Each number is 50 + 10 x the weight over its row's rms, rounded and kept within 0 to 99. Layers, rows and columns count from 0. The size before them is the row's rms in percent of the matrix's.

# layer 6 attention key, 512x512, rms 0.0224, rows 435-460, columns 384-511
128:57 36 43 49 66 58 27 38 42 59 46 65 57 71 39 69 41 45 49 49 52 39 52 43 50 63 41 42 57 61 54 59 44 46 37 38 41 42 39 66 33 60 47 34 37 54 44 44 53 42 56 42 51 40 31 53 46 25 56 62 44 49 45 55 41 63 43 44 62 63 47 42 63 39 66 57 36 48 39 54 33 68 49 62 53 58 65 51 51 72 52 58 47 56 58 42 54 59 52 50 49 79 45 53 44 46 68 54 59 42 38 50 62 52 62 52 46 43 48 29 48 50 40 54 48 45 60 52
121:57 75 44 44 59 61 52 36 55 56 53 42 44 44 47 37 44 28 58 40 38 49 57 44 56 58 52 50 40 37 39 47 52 59 62 43 51 65 51 48 51 51 65 32 50 51 59 38 54 51 56 55 45 53 63 53 31 44 49 50 27 54 48 54 52 45 54 39 49 57 59 44 56 55 60 48 58 58 43 55 63 57 45 69 54 51 49 50 62 50 37 62 41 61 37 58 53 56 44 61 68 35 36 67 34 46 39 47 62 63 54 57 57 39 63 42 62 63 47 54 34 50 54 42 64 49 45 57
120:61 40 33 54 72 51 45 50 39 41 53 44 56 52 50 69 40 52 58 62 50 31 44 42 68 65 45 46 59 48 57 52 59 63 35 37 49 43 51 47 60 49 53 64 58 34 45 43 46 46 46 55 40 62 42 50 64 58 48 57 43 54 22 58 73 60 59 55 52 54 39 50 55 53 40 34 59 46 49 63 55 40 64 59 77 74 73 56 53 33 56 55 51 47 47 54 44 38 56 46 47 37 45 31 50 42 63 42 73 43 57 64 38 46 56 44 43 55 47 42 55 25 44 54 34 30 50 46
122:45 41 39 45 42 56 62 40 66 42 51 45 48 56 42 52 42 82 42 52 69 53 58 57 53 33 67 58 38 70 38 57 57 72 45 47 50 44 57 46 58 42 35 40 45 61 70 46 47 53 65 46 67 51 51 52 51 56 50 50 58 58 42 61 51 47 50 55 41 42 64 59 53 57 45 48 41 46 46 42 47 61 52 45 46 36 51 48 41 35 55 63 52 47 52 46 52 34 47 53 38 55 44 46 68 45 39 57 43 41 50 54 50 42 46 47 53 54 59 39 50 44 52 50 49 63 43 50
128:65 69 45 39 62 50 41 50 62 63 46 53 50 49 45 39 30 47 44 70 43 48 70 41 49 37 56 50 49 64 62 48 30 59 35 40 64 65 61 42 57 42 24 62 51 57 26 46 69 54 63 52 41 54 37 51 41 44 54 49 56 49 51 41 44 36 50 44 51 42 52 45 40 59 46 47 41 41 54 44 50 43 64 43 83 49 47 69 49 48 67 60 58 44 38 59 47 48 42 53 52 35 55 47 40 60 72 54 63 28 48 43 55 58 49 49 59 39 56 32 42 46 66 23 39 46 41 36
116:39 52 48 38 51 63 47 56 42 60 49 39 53 34 53 51 47 50 63 42 61 54 62 54 42 65 46 43 46 41 59 43 69 64 67 40 70 46 54 51 56 57 58 54 38 62 62 53 52 52 49 50 55 49 55 56 41 39 43 51 52 44 45 47 52 55 44 42 49 60 43 55 37 42 51 50 44 52 48 52 61 58 26 52 59 29 56 44 49 48 67 62 39 47 62 29 47 75 74 43 54 38 60 38 40 34 61 52 42 45 72 54 54 46 56 51 54 56 43 48 58 33 42 63 49 65 65 52
128:41 33 55 60 57 53 59 54 51 44 33 63 55 42 50 54 51 43 38 40 33 46 46 41 53 49 33 67 52 48 62 43 58 48 44 48 51 34 60 55 54 57 19 49 51 59 47 46 47 47 64 46 45 55 53 52 48 49 42 46 34 41 43 58 63 66 56 46 44 53 57 43 46 68 68 46 43 55 57 35 72 49 55 44 44 40 43 38 57 41 58 23 74 40 53 46 71 39 33 51 44 54 42 24 55 63 56 67 51 62 47 72 46 44 58 56 36 46 47 45 55 48 59 46 41 61 58 40
124:52 65 28 65 49 50 51 43 43 52 43 42 47 48 60 54 57 37 49 50 49 72 40 61 58 49 48 47 54 57 48 60 64 67 55 49 58 43 51 63 42 58 42 33 62 37 49 53 50 55 57 52 36 62 41 50 43 43 64 35 56 44 41 42 47 65 64 48 49 56 70 62 59 56 38 61 44 57 47 50 58 42 52 64 46 42 39 55 42 50 50 34 45 46 55 47 48 56 54 47 49 42 38 44 50 36 54 43 50 37 50 60 52 47 54 56 37 50 38 50 43 44 30 56 70 52 60 65
133:45 34 57 52 27 53 65 41 49 48 51 34 66 50 43 37 38 46 65 47 69 33 36 56 42 80 54 56 43 53 48 54 30 49 48 44 47 59 48 58 39 29 53 57 41 47 55 44 54 64 47 45 70 49 32 46 62 47 52 47 40 45 37 50 47 45 46 56 46 56 49 63 57 64 40 47 47 52 50 65 56 40 41 54 39 42 50 47 34 57 39 58 44 69 59 49 46 46 48 41 38 45 48 48 40 61 58 58 36 35 63 45 54 70 62 49 51 35 45 53 65 62 45 60 56 51 54 51
130:67 44 45 46 57 37 43 39 38 67 44 45 59 60 66 45 39 41 51 39 45 33 38 47 66 49 70 51 42 53 36 44 50 43 46 58 58 67 45 40 45 45 63 61 74 66 48 51 40 59 57 45 53 65 48 47 76 35 53 57 64 41 58 35 68 45 31 56 40 43 56 50 48 37 46 40 53 47 47 55 59 53 41 73 51 66 55 54 48 40 74 51 61 30 36 56 55 71 52 45 52 54 65 32 66 53 31 42 45 42 55 46 50 52 54 61 58 60 41 56 54 32 54 48 45 60 56 45
127:55 33 46 50 41 50 55 50 40 43 51 53 56 43 55 49 46 66 50 45 39 69 44 40 49 66 50 31 67 55 31 46 53 61 56 34 34 50 45 62 65 40 49 44 33 46 61 62 54 49 67 39 40 52 63 57 60 46 45 30 56 61 47 35 59 36 54 62 52 62 48 58 50 36 46 41 34 46 44 50 56 44 44 56 48 56 55 44 36 55 28 49 29 60 55 59 56 52 46 57 42 47 58 38 59 43 57 47 44 51 49 53 47 26 58 42 63 50 53 50 44 45 65 40 46 58 60 58
121:41 61 32 50 50 59 63 44 57 59 27 43 45 35 46 58 71 62 47 40 51 48 55 50 48 62 64 54 50 56 58 38 44 47 42 47 67 46 64 63 59 41 50 43 51 60 42 54 61 54 66 44 34 31 56 66 16 41 44 47 65 45 42 48 58 45 52 49 47 54 36 53 49 24 43 57 45 64 58 54 52 52 43 62 52 54 49 70 28 47 57 30 56 52 44 42 55 46 55 40 52 52 48 56 57 40 65 43 50 63 45 34 44 55 42 58 48 66 58 47 42 31 50 44 53 42 56 58
127:47 43 60 46 56 35 47 51 34 46 43 49 41 63 47 50 40 56 50 32 64 57 62 57 69 51 55 35 42 62 55 55 63 17 43 53 62 55 39 57 44 66 55 28 56 46 69 79 48 49 49 42 55 31 49 60 46 42 31 41 38 57 41 45 37 45 62 61 63 47 54 36 57 48 46 51 40 48 50 36 38 58 44 50 53 38 67 56 62 59 61 44 60 49 45 46 62 61 44 44 55 59 46 14 47 36 63 42 54 47 44 53 56 67 56 29 45 38 54 46 52 43 48 42 55 32 53 57
086:55 43 64 36 45 51 55 50 64 47 58 62 45 46 35 40 40 54 61 41 50 51 66 51 45 49 57 43 36 52 42 54 47 55 48 39 47 67 50 46 59 57 52 65 28 49 44 57 46 51 53 78 51 46 43 45 58 67 62 71 31 60 56 57 37 46 61 43 42 34 53 58 53 53 55 55 45 53 49 42 58 45 47 62 66 57 59 55 56 55 62 23 43 56 56 35 57 65 45 54 59 57 66 43 42 37 41 61 40 53 54 56 40 44 65 52 45 40 47 42 67 28 47 53 50 42 47 60
096:67 33 56 40 68 38 46 60 50 54 42 58 47 45 42 39 24 56 44 31 51 38 57 38 47 62 31 57 54 49 39 55 53 65 56 48 51 52 43 66 55 35 48 47 54 54 55 63 48 42 57 37 70 34 33 62 46 53 61 53 58 60 46 53 50 42 40 50 48 39 59 48 66 60 58 46 32 39 56 59 65 39 42 46 51 50 47 45 46 36 46 38 62 60 52 35 67 52 66 36 44 54 64 52 48 51 27 58 49 56 60 37 50 39 30 41 29 44 60 51 54 60 43 62 42 52 63 47
084:38 64 48 57 56 56 59 58 41 49 65 41 56 47 54 61 58 30 53 73 68 45 53 51 52 48 43 40 51 32 64 52 33 47 49 41 50 53 49 51 27 47 60 50 73 45 40 43 46 37 44 53 31 68 63 51 37 44 57 48 51 39 58 39 47 66 63 49 38 51 45 43 24 26 35 48 50 53 42 59 40 59 77 47 41 51 60 50 67 53 73 44 57 53 39 63 42 50 30 56 24 61 57 52 46 44 64 48 36 43 54 49 42 47 65 54 63 30 43 48 41 47 60 46 53 55 49 49
107:40 73 38 45 33 59 68 44 55 49 44 47 49 60 54 49 60 69 54 52 63 70 50 54 69 46 38 58 45 56 60 45 49 52 60 54 39 30 51 53 71 38 44 54 53 60 47 39 47 45 40 56 29 46 64 49 36 46 32 53 50 51 36 50 52 41 59 46 43 52 67 34 38 38 51 59 65 46 40 27 45 50 51 45 39 50 43 52 49 47 58 58 40 48 59 63 27 50 49 50 57 53 53 54 65 54 69 63 55 30 43 73 59 46 54 43 59 39 58 57 53 44 46 29 54 37 51 48
089:53 58 36 58 50 32 63 51 42 36 51 49 51 42 50 56 34 49 55 36 53 43 31 51 48 44 55 53 50 52 45 52 56 51 48 68 65 50 35 45 60 44 50 49 51 50 53 61 42 37 67 46 45 33 33 54 57 47 31 35 52 39 40 64 46 54 46 64 58 62 52 58 45 73 59 54 45 57 42 46 55 57 38 66 49 66 48 43 50 48 39 53 54 55 53 53 50 58 44 50 58 38 40 68 44 35 38 56 48 43 50 55 51 57 28 43 49 56 50 58 56 29 45 61 60 50 68 61
093:52 45 43 70 57 58 28 54 45 61 51 52 44 52 58 45 56 44 47 58 57 47 64 56 51 63 40 42 60 65 39 55 48 53 60 59 22 59 52 38 38 46 69 29 50 44 46 38 52 42 64 64 51 57 50 55 71 60 53 40 37 52 65 27 50 70 42 53 43 52 46 59 60 52 40 51 44 35 59 55 50 49 63 66 48 54 45 48 43 35 64 46 51 40 21 34 67 55 41 49 46 44 52 39 43 60 48 47 58 55 46 48 52 42 60 43 36 51 61 48 48 32 67 35 53 36 47 40
075:59 47 45 65 43 52 50 56 46 51 37 43 55 36 38 43 43 61 61 36 54 46 37 48 55 54 53 47 65 43 37 39 53 55 41 49 54 35 38 45 59 34 38 47 27 55 42 37 35 43 53 47 48 47 56 44 48 49 44 59 48 67 47 52 36 47 50 52 61 34 61 51 50 52 70 42 58 32 48 60 57 50 48 28 53 60 44 43 50 43 51 45 46 41 65 26 47 56 62 59 44 57 39 44 54 50 39 64 51 48 48 46 50 62 56 51 61 51 76 50 39 58 48 50 60 57 47 62
087:49 28 56 57 46 46 53 63 53 45 32 25 67 46 46 32 48 57 57 25 47 75 41 49 64 68 44 59 60 44 58 48 61 63 61 38 46 34 30 30 58 49 41 63 47 33 31 39 44 44 54 53 47 45 55 36 54 47 53 41 54 65 43 49 49 44 64 39 53 44 62 59 49 55 68 38 44 47 45 51 54 52 51 37 35 36 50 44 62 44 54 52 54 47 69 48 30 70 59 55 48 60 40 56 61 44 31 44 60 59 47 58 53 38 60 49 58 61 57 31 47 48 28 46 44 75 58 57
085:45 55 35 53 40 56 44 59 54 44 33 27 42 65 42 48 78 58 57 50 37 54 67 53 54 50 25 52 57 55 53 45 39 52 43 43 41 45 66 54 41 50 39 74 38 43 47 46 50 45 42 57 33 60 56 53 36 55 56 44 42 59 47 42 50 53 50 54 35 27 56 63 30 46 68 42 62 42 51 54 44 55 69 25 40 44 41 57 40 41 61 54 45 44 55 41 45 51 53 75 52 56 48 29 48 58 56 57 49 56 47 60 44 47 67 41 53 45 58 35 43 44 63 41 69 46 40 58
102:46 40 36 68 46 50 49 57 53 42 21 40 39 64 58 53 69 56 68 48 34 55 53 55 59 45 54 43 64 63 51 47 47 56 42 33 46 49 40 39 57 57 40 73 43 49 49 46 40 52 50 57 51 43 62 52 56 58 58 41 57 58 52 42 54 44 45 43 45 28 56 58 37 40 44 51 59 44 38 52 38 42 56 24 44 38 40 57 42 39 71 49 48 53 65 45 31 55 58 47 45 57 55 30 53 48 53 53 51 56 53 62 43 29 57 51 62 58 50 42 41 54 45 39 36 54 52 34
121:37 51 57 60 43 35 42 46 37 57 60 60 37 62 56 61 68 54 52 40 38 46 68 50 52 49 55 49 57 55 51 45 55 54 30 45 51 59 49 54 34 30 59 50 35 51 40 56 49 42 47 60 57 41 62 49 44 43 48 46 33 45 58 30 39 56 58 59 31 44 50 45 37 52 64 36 35 58 52 69 48 57 37 45 44 59 38 38 59 46 51 56 55 50 49 51 54 67 57 39 46 69 71 41 45 45 48 47 45 48 55 62 44 31 49 57 46 35 39 53 45 56 55 42 36 44 46 46
120:30 61 45 73 21 47 59 60 52 58 40 50 42 63 58 70 54 59 61 30 46 64 45 57 46 62 48 53 63 49 69 42 57 45 48 41 54 53 50 40 73 43 61 56 55 42 54 60 40 46 40 49 51 55 45 52 53 46 46 38 33 49 52 49 51 56 57 56 42 46 52 38 48 45 49 55 41 58 42 41 53 67 57 26 38 37 45 61 46 41 49 35 42 51 62 55 60 47 54 60 41 49 37 30 70 43 52 53 53 49 34 60 39 42 78 38 58 63 57 70 68 61 51 51 56 63 36 46
104:53 36 51 51 45 62 43 41 53 58 52 43 51 53 43 39 60 44 48 58 69 44 50 57 42 45 62 45 46 39 54 58 52 38 63 49 45 56 61 47 58 58 43 50 61 39 57 36 57 68 60 54 46 54 74 44 65 63 60 43 63 50 50 47 59 41 45 46 38 50 39 43 52 58 31 48 44 36 51 29 56 41 45 48 55 48 61 49 37 52 55 61 57 45 35 38 41 38 49 43 41 37 51 34 54 59 58 38 42 78 70 53 56 47 52 45 52 53 30 47 41 42 39 67 40 39 55 66